From a checkpoint of a small transformer trained on Wikipedia: no biases in attention or MLP.
Each number is 500 + 40 x the weight over the matrix's rms, rounded and kept within 0 to 999. Layers, rows and columns count from 0. Numbers have three digits each.

# layer 12 MLP gate, 1344x512, rms 0.0388, rows 1054-1267, columns 448-511
561534549417494509534501478561476485591482580481485475505496492557436535507489566500455506515500492489461468521541438442465533491470494497533528572478499475500567483452499490536605463540492566
489552485506515528542465464462470415477477522456507515455557447498530532514480483424516497540502535445488533490521485445483531510494476513535524515532525538468524525521517494484529555500557578
493438398505526508446552527577499492442461482432462512542561468464468487513471543487468487466486435524490469483506500541452513557540569542537430483477512463491436494525547470431431499493432537
520507457549507503470571472522539542556494478508458441480547422557533573558459512506503529426455476474481493548529526489400563495499454521495503481489501527514498554498514445483511459475500441
509480573494458475520506547542488443555505461416537538515510453592540482563537472501440526559543509487525562447531512564450499490483498456455480559579508479543518508540561529481500450542412531
516518547459510500510480489485493503485488436476559519571522462501539427576563478452497470549493448476477435468565515505522566497478477443509473425555457498475536452424453460537534435505450474
481462475534535481493475565497495494493479487541445490629515489453459506559411428485537511520522459465515467520428590506592558476565479501536345572546473523541581467601552431470493498482547471
510508502499459597565500486555494530478467478513549564523526420478559577550485427517542532482501530480442456505555499506569501411538595462448501510501526453537555452578551496471489437486555483
524556488459548506511536482383463507471542521460484486466536512455508500546425481460545499492523424448462441547490452507461500453439463511538564462567478470535448426547526515500426441509499515
442428500438469556485468524501466498493494468449457490483516569509517449494460511476527502493535513479507533456499527533514438535641472473502556518514533492493464535508524491525527498545572515
471518539517440476468567497525460502487447468471499522481487485535466433537533520551507515526457547493493534517498534510498499472481585470473377522533446571502532479526554545483544406580494451
607449502483500497504497532502520580441506505497504533502553463436460504525565626503551502500471508461532487540437504475538429456490538494535496467501478384546437500561501541547452547473538486
498465508573563520539514562498461471458493402523473467469506575505428502466564478529518527494432446546489460487531518532452501530530478465608518420468504460484527485458475470549449463506486430
517512523534460516539524521489473468522547476529486546500486504468511574505509519538446458452472486484503506500509534501482536541490471509511485520489544479526504461525484524411516525562532518
538542520490477489518500466538488434518428541441533483445515587427568548489489488507566474510448565511542419564501507492471454491533442405543561486468632494454525489499487489481502497569522452
422438454526481448470554529514437483517535527554476502492531454512563478455503530511512491473527529485492564523477498489526481475444542476560543465498496512450508528522551462451530471443472498
471512494537449499485426439469492540479491476509522485405526461519528554500464526523549475483447542494432473516490505482424488486423510476472562547423469447418465512435460428565528510506560495
568486555525504453540488477445520577485485514423512551449492528436452411433479390506566505495551425499419457519507601470423516494533373540506496565429557475443525562535473487564520448520539510
443486445496475392481444457439514496508544493401524529520546437517539508474523530560532456476508569465478502531481522496475392453503466488484508452509530501566485517527505470529513508489513488
487497535556435536482553537487553485474445455465492524536529520455538492541499583441535520493449475531485472500495440490459548494466469516519423580502525458432536469481524485545544493498485446
512491416500492516535525519485485548498464547476433523469530463493480471540482432481490512503453499510516506537537482537448456480515505531414499490486468460521462462492455453458564490574492518
497484451441480460544553482514486515509529519529517452515607552512511554529526453488534475489475509534504462535546523524490562451421543475544521479497472466426517562565459509548568501508489528
515496495514490604501498526538484487492487494473500553510520535456561486506505439501533422487541389501505504523516489463518468446514534490550506503463541540533508462546560580539490522545494540
493488432449468495489504462504504472521465464461509527485422548508509480524481484497495387612572516478467438470565530543503468535532485479528528500513555539530465526539455504488443478544532488
524545504464468488468493471546553535506521581546568521546552501553480473517513511441476492404506527487506525500591496492530482490509574521436414536536491487564522516539502499525555468464574421
471467504485554492473500509507448475540514526415434501479529478509531552505484495548496470466550530524528514509496569544512538535473478453523528461472479435447508428489560522496478513554530432
492516581440548545511549413570460530506466458505511567501375504450521461459591532474513564486473498524464448402485503557500515501474496541482584481454456515527483509509513529516479458503537517
481455531561483603464532595464535522473477476527471476482549617503500444478435445482449489549432466481541471525522468476499468483499537492586480494514510495569447515477514503436432535494473534
535553435498563500471442527453558490557562508466453539523523582426505452460565525545503467469479447500474493445535514429465465534546456449506514513436500483505447553466470494522470498557530462
494488496485485438539521558579531560568479560506507495516488454490483453444518508502506513511494498453518452478511492491493529546449591461514531516530571500493539520484506490543489527510503508
508492452502481487460559582520443507516479568517529466511505462488510454495463514479525502487492518476474502497492595512450480576542471580482513565530482542499484468589495499479451476475449515
443527492452518538567600472532486534438450465475516496473530481481431477494529426508528498453478451511498529488498487488549515534463510533496454476541484488524454539534452557556485512479509466
536566517485523474499501479475505450533543456536570432553530528499494525514501475535554517437437476529527474484501447555443514546509512508501522510538498490527519511540502477561525501500487510
485472478547529515531440521469493528490453522549537573442514450568469536490497509447556474505569463471447590472530554530491511476449564490585490553517459519517572512526479551453522445417515561
453498493468427506532442496577498510455505479533513616470514487505498558578443498502527450467505520493559600566539516504478430473521559509449513477506489494492527500490557561465486424439497471
545437392486504463520451544448515572505499515440512516519391516460490486515459481462539494478489519511485489554563510530474451444549538470532537482531506445456466507541523519542480451488422498
460455531497515504475522511514448588472518446506466508511504513507509479542584490477492524482499434559501512531493526455417507519463497565525600437513469553556544483456500518469479497549512518
474495517500546480554515480540535500492477524455505513574479478522537586487511537503457496528475529540500536518471502476514512470487527477492550550541577503494476491518497522477539516477501477
599570445538487474542470535595484518461447559521512441578628483441499476512487464521524550423474456511586469558585533450547518453468502480504508593523489448497522526523526495456523496437555517
475528512542425488531468511572537411503418451461498619520536493501516501514547534520539437546426446483458530506582513576455458483537444483520481518559554418514516527512553532579414492526476470
557522430532500518505491489553523440501415474526520468491532492474502562487538478531528530486490450505499486469526550593433523529526462479527490499485475423479522589415550485543477535478525490
502519481497490470455550495428470608532515490510450568539452488499445475464570529539481466483460522484500557511572540509511448493496512513493508475434540467533600463439562528530497464439555520
502494548444574535567454523508503535527492533504429537497482503444503453456554528560529437535522500448496460491481554479480509487514510608485492465443488487502485531537410534599446453535591465
519495523496450486526483483474483525551468489498524464517522482536534495467515515505486473515510566454447487560516507505478489473515536554510450499518542520525493559530500474446530497498568515
501545513496554496450505526522505527514454490505497493523462626442533452512521486473437482491446617469498414498504457461437411451490526522485570483563472404461398497503454474533467493503456534
469462466461506581520512499459467480495477506437489582482518515501552444496550516550432549479574458460525507509436500479475470445498509449465444573464492474452509480516491466543538528499533516
486491502544483505442578463499554544528460458510490503539544481484525507491504516513539547432519543477444510474525488540461469484516488528524512449511512546535543526549572502402562411446597475
534492504535503506497460498479507522496448526550452533511468505563484529467514538478498477494466541535547493504449552524435500530523459528529483543445450550479471542517588501533533431460557568
525556527569462561507484500469527502568421473551506467539522497489484468513570481514520511521453494476544528489539480469476503458544523446504456542584515483556455490500494465512486489441563523
493593498546551493476480426564524562534460480467534504533561543471534535456527452458505567481566455523499495492488458497461540479492460530498544645535532433485486536529534511521535475494556494
538504544462531488530466458541499436530539514514478486541444556591497453566385523486483526491496529535461488452472511536551565475453475477449472515466503467516465490578495524503495565495468458
532497442414462512461488560523495478558435491461465601487486488517474489473501472497467569489560511439584470601575553454484476554534478484630491504484551488559523532536509496485536440639487558
462455472551466525517540445524472462532540475485437524478415477538550491441539554505517468469465535459470487449517504533421531452536502541493498529462520468512477505506482560467485534493512497
541490495511524497523499548490524454508526491460493516493480519495561443492501413510500524479574524510507584545526473484548512602473472489509505497523501486500566480579545540563540447624434421
511556477490420471475495534551528491554481535462526528450570518437465530476491522494509544481502439505443509524421510495511520541549556472586483433572532454496469527494498457455527426506545497
420441444545514590452475436504544438481512455410482502457460470497551426478445494491498436502445508509474472504546521479528474496480551521557495493585490481505534543538483493541428529457578523
580541467511493525482405498549483485553430404493518463622423412491522491536514452479543475483484512528511533501526479485487484485483478483472456595475491560530469473534536533385517505525537457
447541534537485502487516568510519566506451545530481506544573562479458509549551427483530554471546481540514457535518517457428527543505518468540443498419453526572495517496547486500560560481479536
456447497518559458519509516532460448521481519537444497506477433515513539500476513502494513497506507477534530493514472484537549469482520486515470520525484526539509470533470532526536518465561543
522522477475486542451469560522467502432478485507444435479564566462585551568549521538463462548491466496568475459544524548488493511451539451578506489508465445549523489549463464549517483475562497
536538510503515542564495447456484521433470541420511493437458516446458553512453431483536491513528481496517517532399456541518482458488553526476485510512544524517431499523475451491382469558502498
477541466545442484571519525509485464501495442541463514447500539520496540509513495469504523500507523534529494540527490538483517503538456448490487489470503553541584472508577523517509509501538481
437453440546491551488507506518490502464500482555555489517533476479498491509552511428524565479467529477517414555545461526539514485448490539575368513483502451546443533568526475487452475479522521
603528500531493417474469514487567562496525410537541503486538515512506490558447481434505504521462503530490551522583508426465468526612436427519504471511490570481531521536503493475489443525432505
511512447580469514538470462490516564518521491460379528466449542525556565447523507455429514562488513495516566569477562524569442506499446417557488439463525480549480513564492524561517471495495472
489522526467435430530520471546446498448483484525541508468553489537525493501469532513459508456585585488474520499499507526484511577508464509490458557506485520490461509511554505512512511510509452
485452439429502468481598527485485520516494475505494555500455549454543486514476469513440492482497525486522491549500468536549524459437459449567561521475474477589487485511491549542529563494520465
514485533522423493479537449515443451507418540524459488522504506478521521522444551600505439505446504399442461490562465487460506483474462445531495511516508502494498492518526478487504498521481466
471470479520496494503516552467451495441551443464481528514501563487479421503498517530483525512528525535515505467472505461472523547500510486546519492467556444470476531537484563472576435556464476
494482546448539479519549514539450401520466500569506494555499488488534514510389497486514494461488499537469544472486480448449562523532510520499485504526525521507567575557488470458509511517539500
513478534502500484487540433493502519472450504530521453520504412496520526463531546476510463448482508447561538495520503436502484559505607529527475466517518453527557490457445485466524488446542513
481506474510470510501504463544475470559428535474495498442562530447423447455464479453517425513461531477471466510420516453468523526512477583570531535447467434457532525555529580516499446491516448
510483562479549469512470536557531610546476492455584562582451439486497502493529519452460483514526455539494428491473525497529573529484525556462465526537542521555480538505490554527477558501542492
515551576463446485511508504515470518510442497477521502516492440446511555438527547511541532476483610486507485600539473505462457525499532506527454455470439481514531510535502467495518521446466464
508497457474533562503485486462480509542438532485535479493530489506475500485453468507470501531484525517489480546545538521521472454506488574660478486525556573435505457465534459613500507524538471
516551430480514464467447482516517483434504536520510456442448549466540503562493473568530492494510531488426494508526496500521484434460492463470534544498456457479531477534483493472504531445472509
524545470544456548485436404544498577517476428508514457480553493510441486442518391483509524511484495478526541527457479486522601493458466525484494529517476490467520504516559478553483531529471516
438498442525522518433569524552485516441397503470532532504506435441514460550478475579526563441546533522450525564490483482550493545450584475497517468483509504530447473561482494517512513544547507
516493475484543500523508513495485501545508488399524467519460487465538509567479484478521489415578522444485493528527507510516487535601519490571484541556467515575544486547567526419394503494459554
488513581475514513506481507514478501507500445457575457549527510512514443570485483453490481557536461498501436513519508507512496494492502523514504507476490460565485491468435540488517547489446417
554492494530512479515496530495484474498494578469499516553554521526521539559540477462428393557444485538465577571576514508537525529510458557539502588442497486583510496560461477442556478532523451
512456496497512544502521546539511519549483451526526534443472420478488448523492532474424512544482489542450620537473463508519456562463466479483545495557510477459485480484562505499485502478496410
530519500516487438491528491541521443550467425496452517521453464439447523464489494572450461529446530462502508581482480461514453505514512447506541480443525429566515526592482466460464398535506469
502452492503563429492522448606499514451519475468527511500501498467426520518516515513610520472525523495505506499491540554505422443561552448526500531508547502519476466502450552509483547509520459
492552542531447538505533509510499571508496415482469531536477469550465523565564592434522576475572505439527459469441452403518527523486498561535477439517532473485570498489504528453545486509555473
496550508504437565470561571477507407466467466469478481524474518402432500512502496553452512509472517508437535617520465455548475501472543521480438588521449505540464463560471497551484512547445512
442519475455522458458493515555482481515467496526498537542461533521589505452568483488511498494555519442519519487553455490467527517494544506474489475549498525592496500607491535465520529518486516
556509473487484537560489504483482550505502589483488468470526515532528482572500484501487526497546537416585568597471540504487489575516534492529503548449525604504497501544441573574531559496486400
527513553534545493534503475487512447414533464531609591530495539545489479577508480538519446459494552503447505503553555505583477499520480473520431431537538502462545559467494510470453470555540552
518450479493518530525477479483512467514477536520559474444528546519437468486484491478545568479502554437427474507477510437500518531498570456566473413453540538625502497464503516508507458520439488
504506487486403438573532521467540583490476557550455564485497507549516452530455543529515494453520503443465467547610500477466456583561546471474492507486479487522610478503570508443526477487548537
553467503498592603503555525529520517465484489563446503515488588537491519481496543535580487447541477469526523466535553465474555522469464498492439450505472530490548540520486540480514442471454454
455461576479491543470515539511487450543457511504501530446491467512527486506557538550509523472575475497452546501498504527466565465489468488526496515495473545500506519528531538465435478497495538
418527477492486526507567548470441507534524553484476528554495399534554476410512528486580482438512478490605495505559573449479568519494555584554471588561483492510534511516495480504578499409428518
516501472442504549493513458493512527488528509489504435500459495505502550541483506439532513431448478489472553465447503567486468472484501497526532468581531449482531517424579474496511486426605486
517507525523508513500509552552506416483517484502457447508532484527470551430496565558533448546395497466443453542544538554350507514532531480575536495521524509574504542544497484479512546504507487
539559528446527538545481531563479417464441452518602478527536398476545512496474478498533481466476500490504503527486525449467476477480445473487545547558513488543490497547535490451464478551560445
595495517464532591437485494503472454527493574430527513497466496503523535570485536487555559526433493502516490480513547497480491450513468559523536554483520498520565499492486508576490398521469519
517448477508463476526483512509481511473505483464488536513519527557545467491469529523481496554407492525413475596451487591438539505527529451511513504455507559554500508506523502510517493470464506
499562568471462551555489459589447421473466520570499515516434525482497476520529489547581445491471508484504496563602495494461428489496435518489453374466587465580540440547487540411468449520538474
455477516472481502452476470517523564492509489459444509495553549420519425464481506482519449566482391462473513547525532529457462480452456524551456487503568492507490541470510473455547429526525511
525480523482486496461486491519498503516436487407508486488410449536485458675521402552523516481526487484573534511544485493530454542576503478559522532495534514511501457498613607488526455554472496
482598551499535614446513455515430491523513441427404511521475416442547438441487486531503463583496461531496491507482552457496480468462518468522466483568530522505507492461497442550498511550457403
530466429582492481461570458496447472587484583492457416556490556461484581454461509568504470483506503523528515431533616502474591450478514476533538530517503487543467481474491478442502436532517551
560552484510458504513469439440472479571540453467470496471447527570499500557494474527428514505479528471548511527507525469507500513494491529510505424507535505516483479523543485479542443524490497
501517543474485449479464579458505521472455418450509517520513534496530481545468511431570508458532472447473448499507518521405472490496495528472582475548508466509534555436444508465445500476423497
564588547513516422486502420525486510537527485432466463502532463512506491527470548465476486514556457468479532551457557513512418568559473507440543572523533513460427514517474542554468461566592541
485482527505531523516520452469477476520462468503587570517494444505530501538538501535557494461507499545491480463526430479551512439461534473515442473525506556442510607518443524556446458473486475
402550555459475493510466454468514475475458555494455502523527490538510505512492567517588524461463433441468489492484485507562520556534508483490495541537506506497525525503511523413481457509459445
506498515511481542506522525544490504524471481526514472528501530503447485447547460492572494438513508460489427553535501471482520502419494488497487478600497456562532523522511489449509483502457486
515483483548471503543501524540551505483441498449536509487514486444551464539525442495487433531450514496518457525452496407535460405516401513549523479439467523533443569511448420545502435479549535
513525435485414461546394424462504488459428537491471496529510524569528489535562505522499521494526535434490486502529546487527574520569493470535452514464581401486527451544519576401567483519483548
461485542534530478499469495452491455518500445564462529554452543475549461491535489491566519520508491513505494492433515529459544506527491489503430487500512448482534530496432516482476490531530441
468424558538479513497535487545513457464476505497494502443544536496543445445521487500504525521546455457544486497481413525424504512569377498506474543519519546566465567573422514633475560469506471
587500501487551500479475536514485455520458498524504502516495531451441479520501549498513512457548509474480552518553492535493575460511463481511542475543499498483500465466498484495485527515525471
499494515472409462512527573454538486501510532497472544535511482458449522473471511524466419462400495507507478496484544445482541527527546596521472514525463452533532617433464471463500507464439503
541507453461519460479498463466501531507491505461551447435493532498492494470448599506563442488471505476527574454533469496512516521537520549460526521514497484475569500534482534518516540564513473
519559510518539522522522506472435637449460517470471528506530547500502597488504489486507503540511502473511540518482519515565467481495509532546399475538570522485519536509503496560493422513523513
493505497461474498502593515525511536478482549536450513604532522481471479471518523441530558511507485436541515474546531519467498462473474485522481567576532526502537464501481503478612531481508457
508532509494453481548543545523446510511528487476460496520514511445517503532569584473517532455465511535499521504444503511554516442526461533498511473495413472507472484445481548492441523491511556
529456537538481496464461534515461483547443474436466518564468501541487503532474537533535514488546500461545436481468464561501496492506460485547495537450542509495523392496551535503605468485465547
543529492459549451489423550531461577438475509526457531535558523541542432484464480511521461496492522468549514480515487495582567547573572477512460523516508453469443482539491439473445547532474555
492436550537495563488530505523525471498493488467451527472561585468492540449531537479465542403525509508501522528517521536510460498534478507462548433529538536572448492529518453529479533508512591
488515524466474525532488461437466515509512444439520469477483448549496407527538483509469484513461504446489531496506415482502527491450460530518488491488506517510522548511480507402500494545522437
468520547450495498452456523531490482461462456415478510517598555570533546458491447517487531487486448481477491504465446476507480563457567452512521573405530553555481536550481460458503531483502581
480512565523502524529510491464488521560499457481482515565516556562518463473476533518471535430523479463456565512530547501496511524546556491502491538508515440468543506532417480477511514480554515
470487524506511561455550502631436535470485477500466459501531524529496584483479574492431433444504437486487514436547566463467498490429566537503479471560516413507504445475494614520506487448507434
459543477398491466510489485537513515515426489467515533464514454473475494494534509461544447460467532326510465508524467516480412491516537527504521468525484532514469582510526542510478443518532418
506522603481544533533540550523476591511541459467451500501457477412542472495408568510431485490488526509470472462474474573461486544507541576497481534477503516504466458459480455479527447507519489
493492479542485481472519482515544489537466458532460466522477455434468429530506541407548440516468568471460558440498473487450526527461444495530481501552568513506470541513482496541502440462519425
468467488560516488474475478503565476467478458480480583501488496459568489508521494483466445487521501491448510493499517501529509423476485512512459497516530500453510493508482531491485523545533479
571566539522553491577616519543522540510512468533518490504572496509385529450508486501522535491532483453462472551526547453540499505483541467519464564515527504525499526579521508395475512515517438
533521433526480493542587514560494466420462536470417483481509463482519434445549538563449484545499553517497528444467502491530568541574514507471461540521505524473508453481471543497430591441588558
558526490594525499538535487492420534455417534516553522516483515409552493490533571492510540539573499523506457504469488453473524480518493511467522521520547497463490500460506518541438573512507379
490484446512536515514554491500474492535459472505513514436467483527475412445558467544530549487437512486506583474476510410528510521480504460624540486499442498498583516473438517503466511488539523
460538495443544518490528453460522469431522489477456488563514526489500504525522487554503556504402519516459455535527524533460481460531531504538467480542522428481495539522469505527446531492494476
534439523477558529476536444527481435536461477487486541472486511549676509506469532497452485597504514443465504475552521548535399424402422458467457487484585445584394522474436529469503511538498415
475465528482504513492549474534517511423458435475445504483495459503487486468486519496500548540556504462490525562478516443459461495463508496492523485473550490597529507476499547455465521511559538
493531540471511545506470492538495454492472547532506429527622516503513518506516591431522509458542438471469489489518537515516442490441526515548501524508568544474524428466487559498481436530547546
518544439489476466538504506495475466457480471503544474549512496498535453547507483471508473508534512480501507467470531488464518522533457542491474524453452525537520584488529537540511433496597431
511452511482528509549441527448461524513457516530516468547531566516535525514479429528587451482493474494494510500578448450485527554507485477594504510468547467496502447521486552454508448495460502
487566464516507517485504481537555522495500434459435526479461476540466457490509479516512507429501491448548526548450483473511491516524471458468422522515494535538496550524517424553491480502486534
413495516513484538510465444517464481457516507470520528519597486442437502432499526518435542541480486493524546541512486460492525627465477540434546522447532500566521522493501550536462477474504509
486527464465478518565463426547459503482504464528528478512496449495502473510484545505480461586440467483463528483564477500492527482502500515529552500576506412571484499453418525498471507510504480
496478565473454454461573535545543516495493509483416504496598391509474571526516565522527494413512438495460420511534564560532505500488527496428528554439486497509507521518510553411476451546577512
568477481565481491567476515478492523524466479521508554507449484490469491467526447558444535506501512476507522521465484478506506519561539600480553485459493549484498504466500538569415446555546444
555468581412419508468478519504496479493462545590522433516508577457495504438547505497460540555490522446522508461494452529517532527530500458529524521490559547503440525484440529514492448498559484
514503478469451465436476515549483539527466494431557462532482507534495459444444465531447472480523493496552541531533500500456452577538485516500532458461507483480481424473511518546532450511548519
561443477405521443537555551474463472571411517500505537544526514487416549501416507551510490483519486491532546481558574446509551445571538464566448549454480599457547480566455462525470433551478503
499526535494480494457506549521514538540489454450473524543487486457533494441446495548496402514458553470468503477481492477448499539554464529594527457478580497542475448540505508481455446537457459
512574552482514548521553543452482450460495514531554512516507554480462531493470459495537540411474478467508434554494482545550495439501410491505448511554514467481494470525435514510534487528498444
586486531453499564516498542543612575424479441501469511551507496473513459520507424567532553491455548528572530563511532483477531521467463470523493477480591492566471539610511532474508442560568605
472514465591471451526514491479445490598428563471466449514508502522469417492488485480502441480493516470448602569500527485452481562475468563519515544555534499490513531611514513495537590556420388
505542483487478475447455472552446398507474486395524546503473439527495513505467433499506548497446547505485482510453510524493527529531536487475449523498497418502508471537447549532449467455519497
575534577503498449496413484476498491454464450606476467467489479495489525513456528573488457525542484457411503418504523502519546565600494412442484514516519490462475508506476487553487483535495460
481471561530442540484445535483486473460511488548531526528514464597527483488500504490518441463551543480516526491530545469485512449517457519526518519483493453423523456496468469521584517478547456
457445575511546533482567538540504499539557490529528474534491487506540491534491567483460543526504545495475497566531485473531491461505598475539486442504520559567459502517529480470487469520485504
475539513434531532484513539521511506471502446493619473504532465483542472487493483455510542482474439532524539530494503524536564541450577476561480554520462474457519529471515524431523479480477441
513504451554521473469525501473523506527558516526554498587412513557466527497437403460490494509461471485439524498463536490525549498522434464512497506596418452545506480535517547523506500557526493
556490458475533462463543515529468406495451516489538502499542491442527487541460481493523567561505506512508481506526506407517502460511571495494403495466518488533488492502477536583539466454543513
483539469488495549468457525531499471444488463497511548533459498539437482546494510507436415494457490455485509526493518539494503502472546551457535515446514455585519498532471440533481499536513473
538530565466467487508481499525467458551544472439503579563545469486501489501520514390554454422538566528591518494510483492495509463510504481474428527468506501527538479571531588489467518497516510
491542465555544495561488559482541531487554520472427508511534476455474436409512473457402526503569472497423492560481514467515479580461518512506485502496615452449551468533484530489541491479523481
466460430513542468505471454468518515513522491468506509601509497547509520470471468507521511428458519451565554490532530464499475518516541481488544562483473483482478555536476554557484515575516453
611459458571468516505531558457474484554463496486526560524390667518631532483463474516485433532505517463560482500445490499527515461513440394456494547534546557510468510500478504547490487503532461
492465430485528533513528505499482544524447565527459521529542501429491451469578492465472518515503499487504539507537533438530561490463523510517487445515528477478495528515487505470487512501499487
535465481494482485465431505524516522571463545487487528509469473549496498449550480511502545502464511441513492562513481427545460554494531551467552500546549487547548485512507527569445464556469563
551544509484482543481507528534511443509548532509504496562516479432521524455479443522447491515442451494490525468444562511537499457466515494484503496540508468541484460583493505552520498441454535
521522404504505435533552493511484490507531533457496567514551586565510546552530494491591556483521449467512578495499512467421569546480522524514485539494493441523551525495462520527522508549521490
464461472397495479487523450512473467511532503471487560573495501512591557523441571578485481486484524490448548580475532491522477442556528474484511519497526564526460468522507553502458445459532491
528527546524552481562497489477538456490522501579504440511486509468449588512539522473515444455493495421467531554494483525409516523522467571511480493557511514570473464502538523436505467497479549
477548539569475542525463531544484478515514485532498525570535511490543541428469561520461466506507531542536583472532488497415448490534517501511498483491513464511482481422531525493452503487490438
557523465543544500524509459500482481476564507468502509473532577542488472546471461555457510517511451477522502495497489531431487524470454522479549449460579500515517471472537529516464508467511550
491488517522422516550452481556517452518469448470468522510547430470485536494542536506519398505465512450504561516461550433556541500523500524538475600547543455454522547577499522447468457515504459
523453520480450496456470461499470437528442441567500497437522527553455569573495434515473515556505569454453551474468486498430578512511496514529535509510476529500509473510552482441520432498509508
449487484504515515547421469538504513542464510426500510445546497489499552517492427513517488463507526561506517521470541482540475441443503513485479501443501507474519493457531531509489483485534431
488477475509501481528511555492435515499496490519481506483491451501481509532500550467460441512537487514509547484502489446562506484471549449513510477493450515501527537483509529522488529445496456
492526550424454419430545510547499510498471457523499493492519568466536509439495487551543477448481529500481509496472477505507539555510481506501550559538503473522525564516498513432508492465522546
483463472457470424512478525578529453512464507476523506482575502441563539483496529501536582468580479501504493526566593457531487565491601563495462471477474533508517497559541477452486499499564532
628534487541492507475417487503482475464474455502556542576453521599505489480563454495471458518506502397483526554549493476491470515528481423484481526582488501539554457578553484493415425516541457
458497489506477457456493580485549404464499476430564489509575486497466498455518523488478499464493518483446595529523546569530559404567559438483505525459499465549551459509534508467559479460518532
458482359528464518511545509532519543551501464451409518522492522555567495486533537536512503557459539535487490525565527503466521595553504490452520561456469454593563531570536589571612502525459504
539544534516510447471460496492502570525479481413434485467533530433470479522531485473502411565475501499547481542578516510461489483430480466596494520471502453572568457510561558489493515485436514
507526517536448555591538485557529433535516528486532493549516455472490512539482459584502460447445588485436533535439471490433451441443468485502469594478551477474509448520530477488569408560503475
490559443524528521518567496546483504492424568490478578479513500481563494434490507491509506521491458519522537485521497508494459530469505473493469488480500435522437524544481450550566562513498491
522548493433516506538494496502537545495469540429579495460558497443510452498518527401525570519540463548537526502468515440423534516458567452545458515480550423586503540524591459451459453533581508
554576497459509453483474535566467486519487493533447519478445525531486476456527511406477413566501464491554507449515494479464433568485500570480508552509627536554508515523542519607542424527476502
549500526527473513515563535510509501520434526446475521509484489531547540495522473429524447465491553501501438529482515510492489499509449448483511538493518507550425497555503535493506447537533458
487480543501472442581482532485503465506498530484495504537517482526422535457561517510489523499515458469469514522556477447431429453525519483544503465590478473540482464478508555443456470507486489
502521517466468434552485557505505564507410440481542490523524486527545523477436508464625491433446546480506450540553487506491484522447530549483550508473491480477479526475500553483542432566549551
490499502480514464501514522528485428500528520470524502467491486478526520511495563471490448542494518478537517519500481504513473541501518579514465530482476491525532456504551470508485497539466481
507526515499499500440502475508576451503508479552519561446563522539487510495483511478480460515522517453440470504488493567460494486590548555507451499523498516520497458497530476531507475461485498
498491479481498492463508435575427485527514460403509465498538496480481541418466484497606460486561470496532519529443482528503507492483458501527498465510534489542490510574482532501493435555572511
510503527471443528453527500450520471500537498475475540470535587513496458510501488477462490494507513467499497506528524483517430563548499552579515493546563511533525491582565454525440538529523536
489481487497457503536519447528531513474517459440509546552496492496458518435449527419497481503472602519548544508496506455474473536536476504497515521540521529469558512435515571487555460525471448
518495523490485536473568427552487437544524493534507539442535496504547519534491521464463510440591504504548565474500559505459570527481555542481498486449508465492509490525516543531518441523508421
461414489484489526474459478590517476538511528522430515536579480443546487520551549581453456537465471424559488549581545540491476505511517625625471432482511509492580547491490490467463574566524499
486536497454467512522552495486500565542445437504553456529486485585536503571521476592527608460492501481432438528506550465476568544489570437479527432504520495549508608430510520396501517521519411
530466562410497586524550476491526517477488417408480545548423471504460456495483482588488520505476438502438457579527489553518455524545409514498526568482546548514563538493473497467483457586537463
501516528504413497510414486561486555515506472513483506522535479488500402521449465438529482531571562469503520489534575417433485494484500537438421485490508507532543509457462476503476451519504424
493536456589616461474492507497470543492453495532610484522545569526546565555491530410485518453533460542510485507464526507493556479541519518545565551519492564487499463528504508468479491517454494
488513557453431560529485429565533511501458484435567503568423517546504521474456496403521427472528524489445509523587495513445467446420483576426460555504517504579506489550536512498505508566502476
479514516571443541515529556501436480477387491453449451500519521516493501503393549501538454536517484500481490498527512418531493563553500568552490528536540474552527484538437497473466482509546441
439518443457516544480508448512477561589523471434470541605519513529523470400574537574470518539461494454540499546555470506553541489372457439542475531509483426465419537514519489521561493486483507
556550480446470536453505526444488439488542498502438505531537528507447486505544471529496530476530460520477537514528467481523516509513535450596578423529493471430487644459546544464493573500501559
450518479486521473517404522538515516483542475567425519512514461442536488499555497533514508495532499501514483514501462479555539433458596508504464494473494497506452501558419476510478508434536629
557496559452477523515502482472466513501482477584535496509530544470464439524525514537509513547501551501545489482554482516478523496572489568479526524503554527445516421565535529499496550462529491
482449415531518472492601562494478434391490532486510433462518524493569461511528522416465481569572471488511515479503473531496475544491473435579504547534499404495508502539471484570519493524554529
547499417438536495531551473441532510467451518513484470498457443447513458522514537503462511517512454413537521495479519484540459449540552562464526522520541481566470504558509520556486449503522488
479451489452445344430571439573447501487504516424523505555587515462463483531495578485535516480429499492433511507473444509508539474521452493506581599539634514555543554501572551535501548441552514
495461540497474566467479424530465559456432550499482523503495495443483503469479491448524509528610547474525525462509554458518498540532522487538415527504522520535537552540543506519453539421551469
499503530470416530530531526561465501462526500486464477486501448524439533492423492494425503516480521506497477430552488521511486557522465486508476560462512458416475508432577466476457545490520494
499449451596508543502538523510390473466486491497512488529575510510549433485491444591513493488580489513530518553532498531591401458493511452520570447523523473537484560467442593536519498594529486
516506536552535537553525559550530450543481532523507512517519494509522564488479512541492525482495465503535525512567508497459487512547510481543546507522593502500570535499470523506462487566530522